config.toml
norm_place = "pre"
parallel_block = false
init = "orth"
final_lr_fraction = 0.03
Each number is 500 + 50 x the weight over its row's rms, rounded and kept within 0 to 999. Layers, rows and columns count from 0. Numbers have three digits each. The size before them is the row's rms in percent of the matrix's.

# layer 5 MLP up, 1152x384, rms 0.0579, rows 743-815, columns 288-383
093:581528464503508475516439403467494578493447529477441566465492519425508450531508499551559444455511482446522458534540502503463546564581508457433501562630494485497523447489493457486531457439443538464453556418442556527456543477475597453372548517388517550469561541509466422457617491543464576557
100:456457449516456541530576488580447459534461561488435546531421506580596468466465505517512438448539500499491497459428561598561453490440466510430590526421492597470498443593537501440477507487485495549498512493495487590585525441462440558504504453487492580470542485579504426488421439450361435513
098:469576429561486556514506508540427479521449495524448514574451512528498542506506429439511483488394462522525451526692492396527499507475500476548482451529407575513429522451550494545514523474499556534493589472426415454511528595545571597543466410470483484485502453518509561492557460529525381457
095:514543429528551493460434587397555530495445558500548507494501519556475570452493389499516506585436463464514402512523442516471487487554465594570567474553681546609400548532477512575546499458490573543536441511487526515562545544488507564509529560483515535476442482583539475468453580505524473516
099:485449490450403444534455496483506539534515473500586552458464493455461502482533431540489537545467552529526528567553542543513472425550565493477507458463516549450454517507447540564604408461539529454425557548367516496571418467596458559539428550489514504543571512562433466498494479504406529523
090:576477508401532502472490531492541459544553515498556559493487498523462516619558461541478524555461428595451427496404557482485527468496521522429507472474415476517520371454454554551494451518536586488579421557507481438444497550530448530511476441404495457431539527466522548491528515537534453484
101:466458469599554443493483461475509473405542541473467546465410526363523473486455491506456472561536436524600453510541494486594430400541520534445521420424537438477412500438491464471554479546471502597544504418577511481533509400511490541493516555508564476542521553493506502470482501550456551505
098:502526525565491425525552496502519534403568511549524439559531535529459509521573476503589572500500494491529490501448405495563474410509417465449436519451471520591492462480477519510425457528454541566614520485451517604554552554604465526506397510410524477409548460517422560599479523502488494542
109:545500484468532472439512503451526478506479507457593387454518450560510546546585505543540560564555512491553527499471436446463490505517506496522468538478522491456602453448584526536467483562547450496524490459476452509507443502463427543423594499506582430532487451528496500493519500406480420513
099:471503552454491546522500590409511495481415470454461509388536452553452507491492505490516521463505470512462442499537493402489520502499493510445439530534509534496477416444591542378483461469476414494424525540398474521519471474476469503458487565478418443517646527449472595407403491503428383526
092:549509457520484436498512516457455536368464555502500380588528485545516582464565488601506563508484509485391481512477451488491601501597528531479448470496540492533527510537537439489544529566584428561504549479478460480489490585474466505480528463417499579563667371578530492590534472558462539385
084:514526391525498532489526494511470586507507414506477536548457494400506498603538424475553456467514520427499505465523453477469497476536433581554446505480558451471486487407506446478492466483555577491578488483491438470534458510478441450499412508573398529539497513512443494415580529525561446496
098:480482574410492545503490367501521520500455409533422484429420479537464516512525475437525393415441537470515406466421447433452522486438461537486425453558494433478486477491547496423560538527399496558506455495453548476501483535534507511456511500508494469457466514428521488610462486493392489423
106:457459534475498554452445481536513562497458514536428453505452456524438548438513505438513584478583543549524526544484563405456544433541574503439560467534528487477433435431531512519447505521555468526570499552542475539385507522481501474598508606548513486470501563429542430555564592462453492464
105:530622472580450572539530504447499492495548548472486474498538556525479485490442513661538429541488506491500438546582494555543505494512472486533615483511528501518503545469533476524465531504478441524462529499492613419583427497611545517571475553446515562487513508434447469443516508462618612514
098:532505455438505506501462576636472541479587473440426442530552552477424342582545571447504505569548543511530494459524470475533582477480490539420536506536511545538484504510545530474620560524567493410421467491475496461410511470495468508506603451452519561557545525455534442505400546552534496520
084:356476421493517440442547619569519450516401456535536497453406435526484471510460556457453545524459514530481463608522490538473525465467439384447475525507525435478509478455527520446649530508355559489474432522507496485524556369491432533535518449416469524399603481463508430536507530553490558515
094:505581501452515572504468484494507508440576526552512437534477541473435476492552514555384529598535547522534434501484403508528551472461458481557470530424422534486479438583478496498497533509478439487490548526451483510486476536532456480470435391371460518604405504518431526476403451532447431448
092:470479527455450525468444545483612505524530468536596498556524540504495453472507380503468556632486542498599510527433529500537445470518537551521516529551451425533589519476562506526427524482541579533473465502489436514445553574450550477326484504573363467480475548478480496466413533426439533497
101:493536545453497525481526493509482543426511467487477535522512576481531529610449542503423600472461425517431445475468567431480471531511497518538519495469508568468601516545395561492474508456485444525389436460360564483492501499460492455561533460435420666609429477480438521562487475517474483399
104:477437502478479466540513489507458489382539503505477473461424512513484564548514598445381482420523529477522342466510524471566511525472560451405541488564581584520447570476574552481547514409496509566560476489412426547509516459577402557528553449400466567511505420513455533547503528581536413512
107:579531466509478496491546556449494513465472471549526585482440500535472570418454421539487569568467464518555616501488441512495497506526421478436564599500503526468495534484416463535482439527470490482501458426548439436495519605435439544524540482498506571520521568525475529525449561370439535473
106:522553556449445540486512504410521440438562478535453487452489458491456478514540523435483550519499569532430518500495532597507433551432588458479553602531519583670559548509551429430583515569511482592481575490429451492485482520426550480491471541484530477563464464413476523474538461582431551450
095:448539553452493545447500464553449521519460511505441523479476579474504467397533492481602623543517500463498507505482473512563382438496492549484538480374525508621529501515459388476507549473521457470568539557466576514541500474618356503478452500390454435443494498502517632511456479496426519541
108:562497547587449469473510415501542417510501432533448554397461507395548585533517506548468514490540375505486446487533562417542459400494461481470462521507556473551545510518569451496479514531451551492520521470431609527520493504607505502514502452419477611470513468564500525566491521558398545515
088:513488440565620427518470548486487511541557540431485454502481545483472489518655559389494403486501468536561577468448463467530453466470520477506566569494606589500536432502434496516551454481407592458544618452533445539486504491453538525440538465514518460476463554559496454442542462401454480482
098:605498483496480519512422496426521509455470539541580562463500457512541490478532402509517478472465504566540474585524472442501502547497577485351543485477495485552441440479448494444604531505449472542524550416537515499452461457449453546577456578468400512521368454466522589499410423557474489489
091:497502539550504484434469523561498464542506576511513509523465463488511552514576506494541444493570448514573521457531503524439449473485623433388482494402462516386440541463455385574571507443560546542575513432567491442545437608528553468519547497520544484559469518430596566539553427465481551469
108:594439470459520493474545466490481583520521518471458430399516532487537511567515526447492597387556521543582507465456488461463594433522548525485471504551433561452482480393484584415470476479501401466484436496466427546536408522460447562534542466453489505482468570484519497549553544404511486492
112:492469569517505481520489426398450401400441459511509558400539477418476528582496550604494519482516433495512484523555504431483557393526491513459597580462480453454498455428442525480528466455616411588496504507466494486449458524541506478445504485542426518462544470404502461562565481373537513611
097:471475435531489458502475472545502490407425546526474511529570469504537468539484525500500554526568455528465482525444507500506462495313570547468454467488469428408451528490502545512432464510578541521444483473580490536481481420480623606563454404554476542517512412511564431400516500467431437483
082:501490505524493518536479514466487481497501411581540491558483424383545413538492487639479533576489503418539536600489436433554473538506478572418681416486441509495463478512549496495519431476448577514560507486552450570544547681492502480508420474504510494574428462517491547441535508571521526493
102:534517477466489462404450518470562507427513553460461485520497512480506498582466598454500492470564492566484496567497470525558501571447432523547534481380514479511502451511536564578506433460489525515434477578544508452531492541497510453455403523494476501479454525461461462437484487567524448491
101:407544491511589612431433540476489466543462453498512528487439459516439477479581499454482418581604405461466570535454484406501583399486497480461482618441586491534465536531494556443540510516517476535468599520478487368500428494570560528557462548473362487437455514590549467538538534466456532484
100:508662487520483575554481524593493448531503458509487533513356435526477468466459456497401451531465513466541411495524512441518529558578486497587539469507458425577483480463466463466408553570531509544453534447513532442500556464433455586496457440454435529482568569424469450495511526286478576540
111:556595491462496472511515495545496411559423488510449488464520498479470453574467505524462554539391574520548486476494458445524501517443409487517584479518512478491485517520617488532550508516477524475427488470558499476495474427565491482450485454484428516545566437546531542563485579563466523524
105:481463533517516479530527555414591374564484437524517416509548455546436518473482453468512482451538507498517497465541496530636442470513492513581510511498527536511497439492483610511501475509533455442481531504419510462544428457472466430507489503542513446443495507555454476527527532413533501519
119:507543525545555543476475532452476445537436474513474533483370369507525440435480474512429436515517523458495501531497476522532481510421460526505512500429511547526473513430483616445526498446538509496442438467477529458510549516494580501447462604653411405521522389428483491430534589496437547526
107:555509600491548398430560498449426435567368466433458425449532581488573538515540480509510544533544476524513560477513412530634501528537394599530493475499547489485569605550467503531544533575531588544493416536534520494498518508461482519534554542486569492367555455502487471525519449459476465486
073:494446484485519431442470515452494435537449450573503473498494483479570526456435593449535378501490450530400452450498464480491498483498472470537429447486398518507462516559475462483477529529503503405596507533507502630526496480460495503446450474531513534525628527537470512514506561469469458470
107:416525510569512483525481453448481452477478474520497461528526530560417431390528530593507585543478468609520445436523475491474454505529565527516514499445463525423493444490598482464505446447509562440548476601645441549556449461537473510494521497492546574415471516560528535527468537497459501578
109:562487490477482466498456509511512472473526310572601481456534512491404492571484452482528512556530506483540544470504449491500582506520529524556475537546519405485548544459636582539522548517456543504566458413475525476514385506513431582490459449478538471500481481501535542528478500405536382517
089:460478538483472518470495497469402562559427508519387501570499432536511423498539540508483451509497560481501516466434421424502450546539441485562504514561574649552541565468531491590540463555436515515489423423540534483519537433456464539530605520432592573558572488466472467451410423542542468570
089:495532565463467457470407493483530493455454497455559327457450483480611552466464487563512510421495516578481513473448479566474492539496491534499496411525529447520551485545508476465549457513431459488509529552540508543422523470454560505521501546564500518461548468482477468540494508410519522448
108:433583396517531526441497556397540424481474387608475461502515520569471563404429555429536462532506460610491468542437440447492404537545433514571448475516466478479447517512488488508485482543482479474566523496525409495542436420578513540453419462414525454571476513516508564494490651533457476440
104:556535449511480546561371505442474450474533384472598448484530499389408572485486497472520408476480508501524476499490465351395498379519492485543509453480495465505436489518478540527443584425505438490481475512545523591507462453557442493484514413501548528454489481500436505455448478514503495513
099:638540500400575511473455518436552475535518505435515420510505444367547499448527551515551424470582500397554466441468545504505515464431603503522448616502472606468543518523505538394541543427441488542578549510556499563505584529585546581478535498525541540497508511423584488575495470443496541472
102:537531515498517462511450440486442483547457558503529551360518498470576588537541548432444498433555451550463452429512403506629506411578521437531484500461498507547468460504526529633564509530482468511479528460490528487528512448517523577561501464430468486521467438545513454493539481542569538482
094:467464541525536401583417515593453542560497468621513422517500522491547582608503488473501459512482504531493446505519565525503606540482568485496542500466459503527510469430478533560456565500425608453551481498554500478422466427521548464466529594448446470552517496402540491534532517457568556442
106:508571511455466498467502453453524552546515512558414487470550539385457431527546538501477608579436581447414535607503472461457485533532592513424562499477631556538586395539550584495532493619463617478512483491441534439531547524575491561522480485547514535431518437587510461639387518519488503518
099:481543521641435444470491543472530569623485510497450526445443403481464520492477550510535472515511545615578605464453459467526536523475481473557500485542520611518470547484586504557480598474429513537561502500459538508463480513437456476504562527454455523498488458500535504487456573461518460520
096:514533527443514507508549416558532437581414512450469470523512487460571560529566482619559463528553467550540503562538526472445468447613455518498483440476542428485541531509520541419464548397459576537495458390486550471449462499628437554431477518472507535525484497586472482502439479562416402575
105:526462478467461460627510448570565501472519537493482442588606459431453602531563419444454492513499531431494555479467515530516477503427509421470543554510488531595451528481445459518479456514487452505544492485589465538525511491631684538497345523485446531504471473458469482514456449503571552550
100:473508601439496499567449472497525494547532487489528450438431530578499549443601534489538535478498591538477532484552534531493580395510520543506444457513446462565442549515546597515562592460487408544496622501508507476410595422505486481471509490505444516487439442438417544512419458509476527449
106:527482513472485547486458512468525434495505446518499635454522512484540531572535564444503435616587533508528503527513413549433483537494441522469466462522530553521549443500509513540557572535531528417615396557487482497494529504583541502498494549494428486470557578562495479510529485545550426466
106:482461552516478488500443594468517536510462490552415541540496378540479495534603490488515602467501554566493583531435516595539472544533491478423456490413543514484482521483508529441516494455480472511520570535588434493572494516467455456555486539521454458424566521439496552504461531471472407499
098:507527481466470458523481459562393515443383546485446502495441559438427545573531423477434486544530585434435538529464486509495513481458569459494555560517469475485572487621552491469492472482554465533478625568541552507573493413417509589466601594501443461471497488511432479503460517532526474523
100:508485530506538530542493461544574548490497459479537496590475484572414607485499509484488484481454466510539415481548474479483476541461478566485526512465461427451458491584493579450484417449370552601510440474567566412540481556507477500578416461447482530513462413591487443527505510540375531547
101:441536508495550467506488514435472537523396557492610560525493464547521482603448496497529583499494465553431482481466438591570636490511486511482425551578472504484503570473620613422560474561431523513400571529423444530459493395518528594456501480546577479576541403465514465631556511478572563549
108:439621520590429515544402484415505512510435391446517473501490498508597542474648481547460415550510507539448514523551595473528485593460497435486587535540528471482480563518449558524400461463513482427459524570574485483492483473489478455493487565431536462573549468487455538520506436435526556353
098:458509484438511388564503421512459508450538500487503495469574516451496427446500500562436492523484389474444523425503540442523481513496578509453497423491500398499471395512470483525573512447407529524479509608409512549508441571497560521442368576488435528556502552552553447524460485482505499560
103:515458443580393430501380488549466438410452417490506459461519472380514486573511498498534481487411487491499604573529467505514530452433519492457628641521451461641579544502549546474433521486607519535434487480600532508449475461500471587479507467485501475467578501514397517500538446531468519473
101:499463571506438492479448514478575527459523575497555459478419419590475532468528447498531480586614481537452495480609522466541548500541567551379558582438576485467449544572502431457438419485529574493553550576528577563486538564609485554604581492497531505502497558481571549459541619504570471493
098:521474642520559491501463555509425504494548442470512506457583439497474483443522535444442542510588496531530487471511449462428418530533465594575404580524524499495575535482412445549580571525532467496511519482492491496483475479566522525528527547497474539461489448482416512592506412472480496432
090:494445470484447616539484506465437502523465471504520611485571505494532546515496517494575499593448532466549477522503487555585486515490480461530542543544579574483474484520518547521504363515478378513489548461545507470548508399545576556496541458548417493477490484396528559552570515421421449470
098:469416427559505576488485496463409487502514508495559481498521492493558489491569450536433513574481398557442405638528417520515538531584496449550541525474448510525487502425406490558511376449465524600514485529506558547468546390470439516509460494415442495489586584436422501495487377581391485507
092:459465483586533576545501585423545504479405501446499479494520495494569538431468514535530441419422429513452495486552550435478571537483547557496515550533458499463466508491544490530520544610561526545433418494463457501497509462436516474441502490497542430459426430466525532501511447446529530496
098:449548573495563517522498468517496561507444605439537491528426550503440576458514456574418475484586437505482555476528515477569511490496475515502531452499514420471593459463538530509553593593535443502442595430499501472472429570479472406482453488540421463514501475499542518493449487539445424477
095:588528470509562495453451511533438463459330466474543514514536511567534436547525464532442571436454525562512372507486466524431462423473540442476584559449497419513561397487515491514499382476434408490442539481474586514488497576453458472496478563489445494538560566593575642484455492541543533521
097:521514443486483439543482453522527498518521448499586491563473547486383406535455489616485591567516476451579540495464486442471452556435461602504511424473531510577458506446489580488526497506489498545557491482477570524466557577513443428470492474497580406520530518485473498552509428458506494567
100:549441668489469439529488530555612505513506577370453435563499492438512438622451485449476517477453483530588507545494543497455464556503527497525487507546436479476475534498488560501498484472476452512471448552546537435517466551448539464521483512488499477522560454456407466558534494490537537558
099:471410508470477508568556553437457536561468500451566470451529452468430483462546528480483477525441509519592480491504522501416506487532534467452418365480517486548388493449593450440487491541461531431492438511532504497642489557468544642463543603494561511482546527439503557511649477499514550520
096:534471439429558575576518515375551520483593486415442452526519539552557434437525398507400428495573402478426458485498510573519533509523535471595505500554547542471435461520360515476502542417522478486430517484473459493460443429496470477484458482492482525464545505545495456502519499414470628456
# layer 5 MLP down (transposed), 1152x384, rms 0.0322, rows 743-814, columns 288-383
102:562504462521482503475470462513448480551480531558506456507525491480536468453451439463563508432516547519508626549510449573626563561487466519562599535504499459474530465518522399445560514473467462550423507405503507534516511516445551510465501493571471557552505518444478483513543539561569625559
086:579472518480534426533542595527438447527521545483574471452558571455374493515598511516525479485484567443492501469441496483548578534551586478462479520528467536450566575608395588428573529512517521495488531533426481509415446551595486406498500513482526540476502607516415495493486495583524493526
105:482521464561540452476467523525439485543530439520568443554482479467478529528421452447485486497400480520480624429401489443424543446456486524527501599461543420503428517483518498508540507414463537500442458485500477634514429530427532469481476484428468567481500557461558529479551481539540479524
103:508606528544571547481534540462460532510414560401566441597438376576491558521452474492621537589462422517484548500462506571456502546594491524381478455523556456508532592473447501567512493512466397568469474546428512575533615501473434520454477518541500526453460526584478566427484462562450459518
108:553391459530394433528507525418547564511510487486585514443450570559494507551450518521526505515486564448530467500509556505454431493435473470467486515553500450505521574465470524495468523427453533477436495465433476536553483489520529486484562485438516521485493534512462490476501398568421571457
091:561453501434476451496484540538492476491388514580474520526553509515494506391483638439459462461443570508544588443519591411478521529519562480522485558461584531518528529477497544401521511494429473539444514470458498574431540515392575422429629546517520489484507539544485525583422514489475522412
105:489528514483568467515510526511499543458418437484538458528501421432498504474440469520451499506519462535430560440492613602550555478568399519511489488407513510493450533540641430505527505591450440530552475549403434599513570495483511451462488501565558441563466479493538520423437506521498508523
095:559529524455372411509426424510476456494604558570519489506486461562454500435575557487543447514590444464483570421512376479471412441456493514533464609580531505544470468421483449532455576561474555436486399513437477478510538439511509522490532503541511506444464475525532487427477456488525484482
075:546559507452515605429471463505503587583482517437513530514451531550451482549477481500496564565580569476424500538532510509535551565500583467458546502575567505441503397521499386505522481460493537560463506596524463525530439554416450490531456523519514372488486499558463553455404555519451487425
108:525568459552490560548555467480551449424470447475430512477462470494512588432454459562462520498535509481437488357472467459527472512500471499459358466507485537556495439527482435477532513504467487546568520474517507490467413376476604536457462392428457499521465574398590464446519415476433504602
097:503507409578496453566576592492508473500454525517437511441498512480518518486537556555597576432566545551578408496509482483485445428496457559476392524484567446510474586570441514587538526515508438544463646470539430472528475519470555451447451506473499514408476520516518494428451586538613534506
088:581573501486530466494557490590355534439469570473473483496492653506460484467526496478534498485496439477459520539550601440497473519414513452427556508568550459569604498518479468435484590561501526423495546505480433526512457532558481484516488440608513462562574538550495388568445526439514527552
097:447547423525484539512616492501499527524505462529595567457511444463511523475487501493597530451538489479513497469484455518540453486520522535459525491496441482576439485431535420567528541360538537530498500466459526468455490452534466561464425438497527485445555447474544408524478484485516519475
100:554460569401449560475415507544481452464570526513548532550549526494509502423437519558505548517450555452494579505591536486524533485527555504535437524614561545501542494513493440469463494491489479480511470540522459493411532464466546393480424451406541521478546535523442425556516541454479497476
098:520556518457499435607526490442470496457590551518593555519535519502504471425530462542416555448610468469497446473391440564536547543498469486482429559453552506490497565431539465560482577513418559511462527548502513614588497498448490449474553529530489517457529542583472552423506474530475478465
089:568374494519503540520557485491529453549464554482510456514607483495538451496527479575386474518569463479454406502429429535520437534571547503403430501509508521474461568474491430516546537421570497552520512497508499543442601536499464563544603455488509438470525568380503470495565508492467507448
097:513446507478488527487407504489613451509599516526537560508558435438523437494508481482521584474580517495426510422456448481532498492520512506549527374517539498488423498527486478430445436579524406444526446433603539458537520511542513425495467514541448519370556531498457537529444497441524431578
100:483556465549507540567415591511570551522396508511600454513512424590551590511474518456464488432532455530438513604503491526558498454684486528458584554493544475456491561488546473473418524547481503434640493515561506578480531451555531545448488535482464461470466395492496568512499500447502481409
088:434443482492504542429400524411546432447458559404405510609507548544505503547436498462466502513531544540587550569540520479550464569498575516512521527495566468592447490624467627522442518450554508399493418494483455518483532404562682516499493468474507572498490539488498530539494420559469471509
101:457469556611586477482476540480411484482491488538574477518546459502529451492496505560460482533484411551502510436450441422428502498539537473542506512524606479519508423565543463516403437489494470440510570589488558490427516570450544493565517544508421489485409511505455450601543472481460481521
089:497518543475496483517519591504580456481512515525528514508457505535502462509403599508548499466569507553551525456517569502564564559502395453561510439429466482454517504443602516488538554438534557497462474446479410595461493493540486525421496541463434443497525510496551520557530549535433474510
114:379466498448524421502530573442530419437524580498547509452450503450486441467514441508478464501541489441471508462461506507523459549395458525459441549572505529481481548482404476497593508485546435523485374555443462442444594499482463482513474453468488551459405558400506526461570517454443540456
106:520463451479502511531477566589477545510503535486426518451532511504574515533557563450502620479464565414488503476495466487545535591591485472468473494540597536528528453479528554512472437428546586542578476466429405487428515512518551362494478505445449507463519441499514537498489524529550548431
106:468504525508453524583542547464497570349444442470567434454490409434479421521545469516508428539482555475619464420561467453467497617446398523488516541566494554427485572535464539524530403503494583498497520536500473506476510524536495509580480568440576475567523464465538396522473470489526451538
109:530431456404507471492496471500528573475515575474537528398384559497407583509484521467493456483570484447548541486508475384472534430472518439512485476539427449492502524442434494493509444548502527512515528463563486478462443374527625426488515549382563546477534493479472562522459569435526505512
088:502539537491542504570493487453476479439530413517466647526493468507614552513411478511447540475451424503513475562508508514560499546470471488509471467417543455497513567532486513539492572537520446587545492545435528520589602489504495458518475428499468601490504489515387494500558513541521456579
097:496580638398494453549502409488554420521573581552451454466555527427469468467501566555622553554489515563460486567529533491465577488487539498598538401507537423528360485538532486506520486475445585520432469505515511496536422509426528549583449560535430505509413589477497436471489550521407500460
096:516382446537529446445522493453510479446502557541504490561556547514463491422480547535493523457479427513480506464468491581434455517458508548488596465513512515563514430505610558410414556567471424541483480486483503498582473545489463532430580500420482519577534461509559404479407504542418507457
105:496524589474475562485427446490618494540588564501545610524561525489531443499518556413439520522431575529493531473500537520550544544510504584486522575544577458453455569568569423468514549476482553470553596543414407506455552598559599456508499566437571517533530493428551526582525526573396517574
122:516484501537560475517499446489459496474481488527499518447552453473492560661504498499555542412428369470520408539495506560465530490555496410515584515441417561477546487446486490556481483486536395522443536479502432521454574571569524550508485543451435571477491524426551480442548495439503533506
087:513527500508438432502414492527524529579403559527462441623462522554481527465522555603492414511466486587485487459549422407451451506493602528486483430427427533444495521486509553546494502471465579592454434508528480508526473422370499448526489481453534538566384537553458449497493449437529636549
078:546473461392502520553627510561535490585526525446483511531518553498465487522570604499481555440487463489505491442442549477520447459483509542483513446441485438465526527457525602543572499494495494431515524478398358448486527493599465674475414400563413557571493499502520432528523443423394563474
104:551589449462442493509505618423569469502508572514508534561417534480530536515456473375474509454474523421523551472514525469538527540424493536554481428460562492517570464524517461436472528477488456545456405522583522476567448468516473446458436514541528503570519462538483521505501456558535570470
104:449512448446534543431538567496510546581494543487485463545511572532478484469487526454550560509499524519470466461413453480439403436584506521549389522420667428547497500463490538541470490469510541562461475409427493478447579603374514542549568554504487530523578483459518579480537587492536554501
094:444493485523552545514453519466619553486517473546381501500541599472505588534523462591495574447481579493431429482420474482510558537433522535503491510504469482524501582488471522460472441428516505504450534422515581512496424489493375556553561549463543443482539447456473486502476472481520439526
107:513558483447451507559502519526441382529470500518455481488526547518430422521518469477491541545434457416504533432474541502554591444502444614500499479558522521614395466563534558537508527649502451432468546556466532463468467435584483547497515493527459527600539482423535574592431494530520472467
089:501431434550431526518443575544558386452527477471421438502588473498446498600471533548456482495466542550458398411486503499506608517597566453522465566472581520521476572543539497420520475526506481495524488631434559530488515525569512548467585482511528482519587470497546459426405558469506509561
117:486470535435564524448379540492498441525477467493549490547498502514516488521549540512540422560442558551492581498516495440548508457449563544470600538534537578472496591481435519523478447441488502550558502486466489480531513518463538509456466529452383488397524521563428539578519505450573479496
118:431525474464474513458543570585486552536489504555510465422488524408499423387488463502570573582486465487497434466517507477520512459517526529484598480502564484565511492540477518576507550512494521529533451489539437496462402511538554472506489525411489423520484522545569532448514448510516465616
065:582466556543454502513461498544601580495523532542471497546521447475430587534499508495424461481587588466543503492479539509457511548512455495528560508436596477534520532489485582515456507529521453550472426423592408472451595451622563512423500502470539524565468442436572476472528425469502469547
109:462547477437524550640531608451495441435489556562455482521476468546506518509462538577530537543527456556476406469410525487552442429426606416450459417493562500597494545514467495518491498506539491504520606523517412458537500437521488509438472413535568565497512423556528454579449466468536534541
086:564537545505430472486498539463416545584493457416484541454457471531551484515498546590453484454533527559466506475528459492488519463510587418589486630522550525487496417500617527510518432562504517422546431514472545502439480457465506568497501467586489482488484492455498472578421423451508451536
092:493471491477519592580416461498469501513538491504524464496384555574440414528487525515578533465474538544454415489504519504558442414477534409518500607560467416510575577452474530450425492423444520408488541458457529490486434561416490655540501510463494506524520457519468354626510555473476499383
087:460423512482546467456531549483497596562398433463567437470483550426418579442484497551429412534414566404539578536508591570517464424460523488508525452521542435477506487513453509537533452505523583505553485468459489482556513544389605470550537456462600467485497433541523610601530400498433528502
104:573546486502540500512524551536521506472508490641544493485497558624524557452513540485503548477487374547499501501484541566582467594513517494485547446467525554496412496537546492530475415576578445489440475546444514523552410456494481424491553534486531466534489511511488516497490557498471469465
100:409472464513575615499540560538480526588556535460630526449509523468506445508520505412527482512488515431437546513412566420479526461562494435530527388475501539492550478540486516506511515570512526495501495478511533518528501472527385490438440529452568555523510468469581561491469476467517479511
096:508569551377503492470518477494574465562466567555488413578466505490487459482475568492419375444410483407471450485483500372460475477461486483397464511485532528463529509526579483465486486507481491549574541543518558557517511452461496417540456484614468558492401544598539454536472548479511495477
096:473496471621549444469532447563502446518475515459475526593506472489458504547476583474492549533553577594516575517494396446548451486481586493553492431548576493576490476446519538582482464479497497417366447593520412535582436473563539503487544503478527474517467531450541479545567496528447541518
095:454496480477435521467536545586527404441456456477447532497582599524447475485483455530540509570495569476495529519592612543485491629591561499443426576550440471496505487522420465552475566517432530493578420463510510426550596473483567516484514521519437494544458657562530528472500481530595529618
112:511467448528637436502507390489515462528468535420512454509496571523503493565498566474463573501559506486505545451508516592479502524466506504478529469523480471461552484502472465552544411471523447506523504512545535513539545532545568546509493445444538453536565527556550453660504537455520451538
108:489499451448509591559514506534473548482512494453532519542492404567564517454447557515472398573535459474466527524435465485436374374538539478417498526557489517408476486441525447492455524458592480556516488546439535455466559600481515468445532581463442539501441536483493471477458600542570565436
091:520583452518605529519508560419472430506483513498517492478502481538599495441500479492455510479525472477564525470554457518416409572475466527503526507440483504411513514463520498508441532495539556588575483488494532511539540535533510612562473544427623473568425472433585557506561539585473437494
113:495544459500567404495445482540541500492533551390455449472493499399462427557549506473406451521490554483526489546517472472507475510504487452370477440501503513520552469484492543393506502523523498546572558527535457533519564561555508489448524488539504472492490512505503533512429529568507484444
102:478478546477482430482446431469509524430602475471477588538534605516464482445498430501471425609523524528434525518536508441553542495555459456511543517595556557415525464581550592562445555495588501546398398553459497414541570494604559536588488569492436523517443499508522445424473398454487471411
073:488565467459455564510486484608426493507508553469536576499496487494527432511499547461551537500549588533556425479426398445463431458473654538473461457551455471460514443426533520467484502505520540446529503513433508395492445583532509576493452499472467408443479541461480507504483522491493519450
101:430436504581472486465398639531519522493538494499545554561462506535488464449445472515495519478500446571449521471554522525505599442460516512523468472418402532427503495517428483477558569454556438581550563489485512485585528540414497395504551500567561506422506478546481472540474425538459491459
094:512554573375557556504481478539501528577501560432492513499429451484547494543596460490540423468482484511609513480452569540551510515469599430451498422567450498512385443495513428473525528423388528608535519495547522519518547464585511437596577455557502584484541561464465460565458504548542539509
102:546513452454533532445495545555420548597557512543551534518511542550446529432584545482550400508562645439475530405470555503613475525554474521510573510486436599432503475453547507553488505438461580522588561546472601520479440515428399458541545597481476429524482430476572560451444542466486497518
090:516491445582528453486419546471462608467404466546473544587496483539484585468445627543471622482531424546467466547450532521422526448544542525539452573535546457527423507526554464415542503459560519484433590536515352525443476483448599573490520483474555444510527467457449476459521542505442467566
093:551491451577462522475441555520502456528529521514529583484531513492490537498501458468611524447524547452456498478492476504473516474545463524467486441503477442540484542467396427562416498553447487394534521501536665532493470516507421516458574475579582403487518444507455542511487494522471498476
089:478496482454491499516489481497568469556576498379511415500494466521541475438556586575502427448486460521471468521454549527541440557460472496509495525491392426418463516452487439427509499437502410474409525425464531495491515418532459451517475561492437452452482569531519436455523570524451535475
105:489426516550499389465423513598552465344462405508581486489492537410457498426512519506533509474431444524528473465476452435521553484462472505556457483596441496516484564449581430419532561440507442452470502473589511514570485622409423551464545527480509494506505398517458403490491479568575498515
095:414570498410508503578500547439613523526426417521518466551513506576546448384463554501478548452527465433480515441563506468486541521489568560511517494492533521500362419518482470555493416548454489477492624488572480481581494487570501512516532539416553618418475491479455494497530536496534483513
106:426500483534490426505466542533425566501479520456497495497468516388568614532515530418432544471375531436548439472559426453413458507409508430495490445463491517388550403572521451552521545550495420453467446517507449550556500478586527531485523542491461495440487440453452464514524520492434457560
092:527498445512557518462466508544502569462580474568514525544527514442489517396533505400516514531547485444399527484513504485538457453546436526541519531536443467534509476410542481544491525584481421451456516481446465413464445344357416536506449501416469480528510513537531467434500464443529453552
095:525522435503560508528481511465517542447563525505569489506587433504536521523481487529438534399444445490504612501558397485510485532476464507461563449374494500554550461610513401547464471517500586457512497429484461578497448497468554479535540519486531539467406507544449484504585489532479523512
080:515478508521581523500592460525577521548506471454479511483503460539531530573463485450528478479454515531517505414420463444506556532449502347475494442503552517468472579465465421388438494443563536499533519445490547461498471529604480414464506465506506484496495419524495505538545545550517593529
095:480429541441504488549601472484508487551521535482505516475453492546517512463599520498433430443442468506434516547582542575424459538488513570585500460532482447452551503426544479374575438435466386524492560526468520512429524503522540482504498573495444517494576464615420521584522458513497484580
083:429527443497412577572508504480501538520550599489492639519507541410581473413461493480530470484430464512471430446499491485551443519508494503465445440452495510399412526514448419530482560410529451505514511507534521425501518493536473469484624487530460434534498465558525446603527499510605460501
106:423490475494412549531551491581525449544653456424547545524487539408448512519496557546524522498440496488552587411446461407557570475503437447493550485475487518514491503458539524553469536438395484461451541501517501557560563507524497534524499422497490408532459479434528578654502367535556441531
110:446513505578530553534464527614410430493408479496592465520441369426460453469420426522471544464480499472550553516453619518564457525555495536476468456507429457531533543574459503549432491447503465476538485432560459531548481600507579487507570515558529626515479493470536392432458570571527507526
101:528439467496495490462525518528503476534485552455506504397517451452456452467513579485559487425507524506450536511456458453443461500563512527509488509596421496548511519570534403437507551474482479494442470429522520481593453485468380508412468562506540400553506480549500526570478556445581450538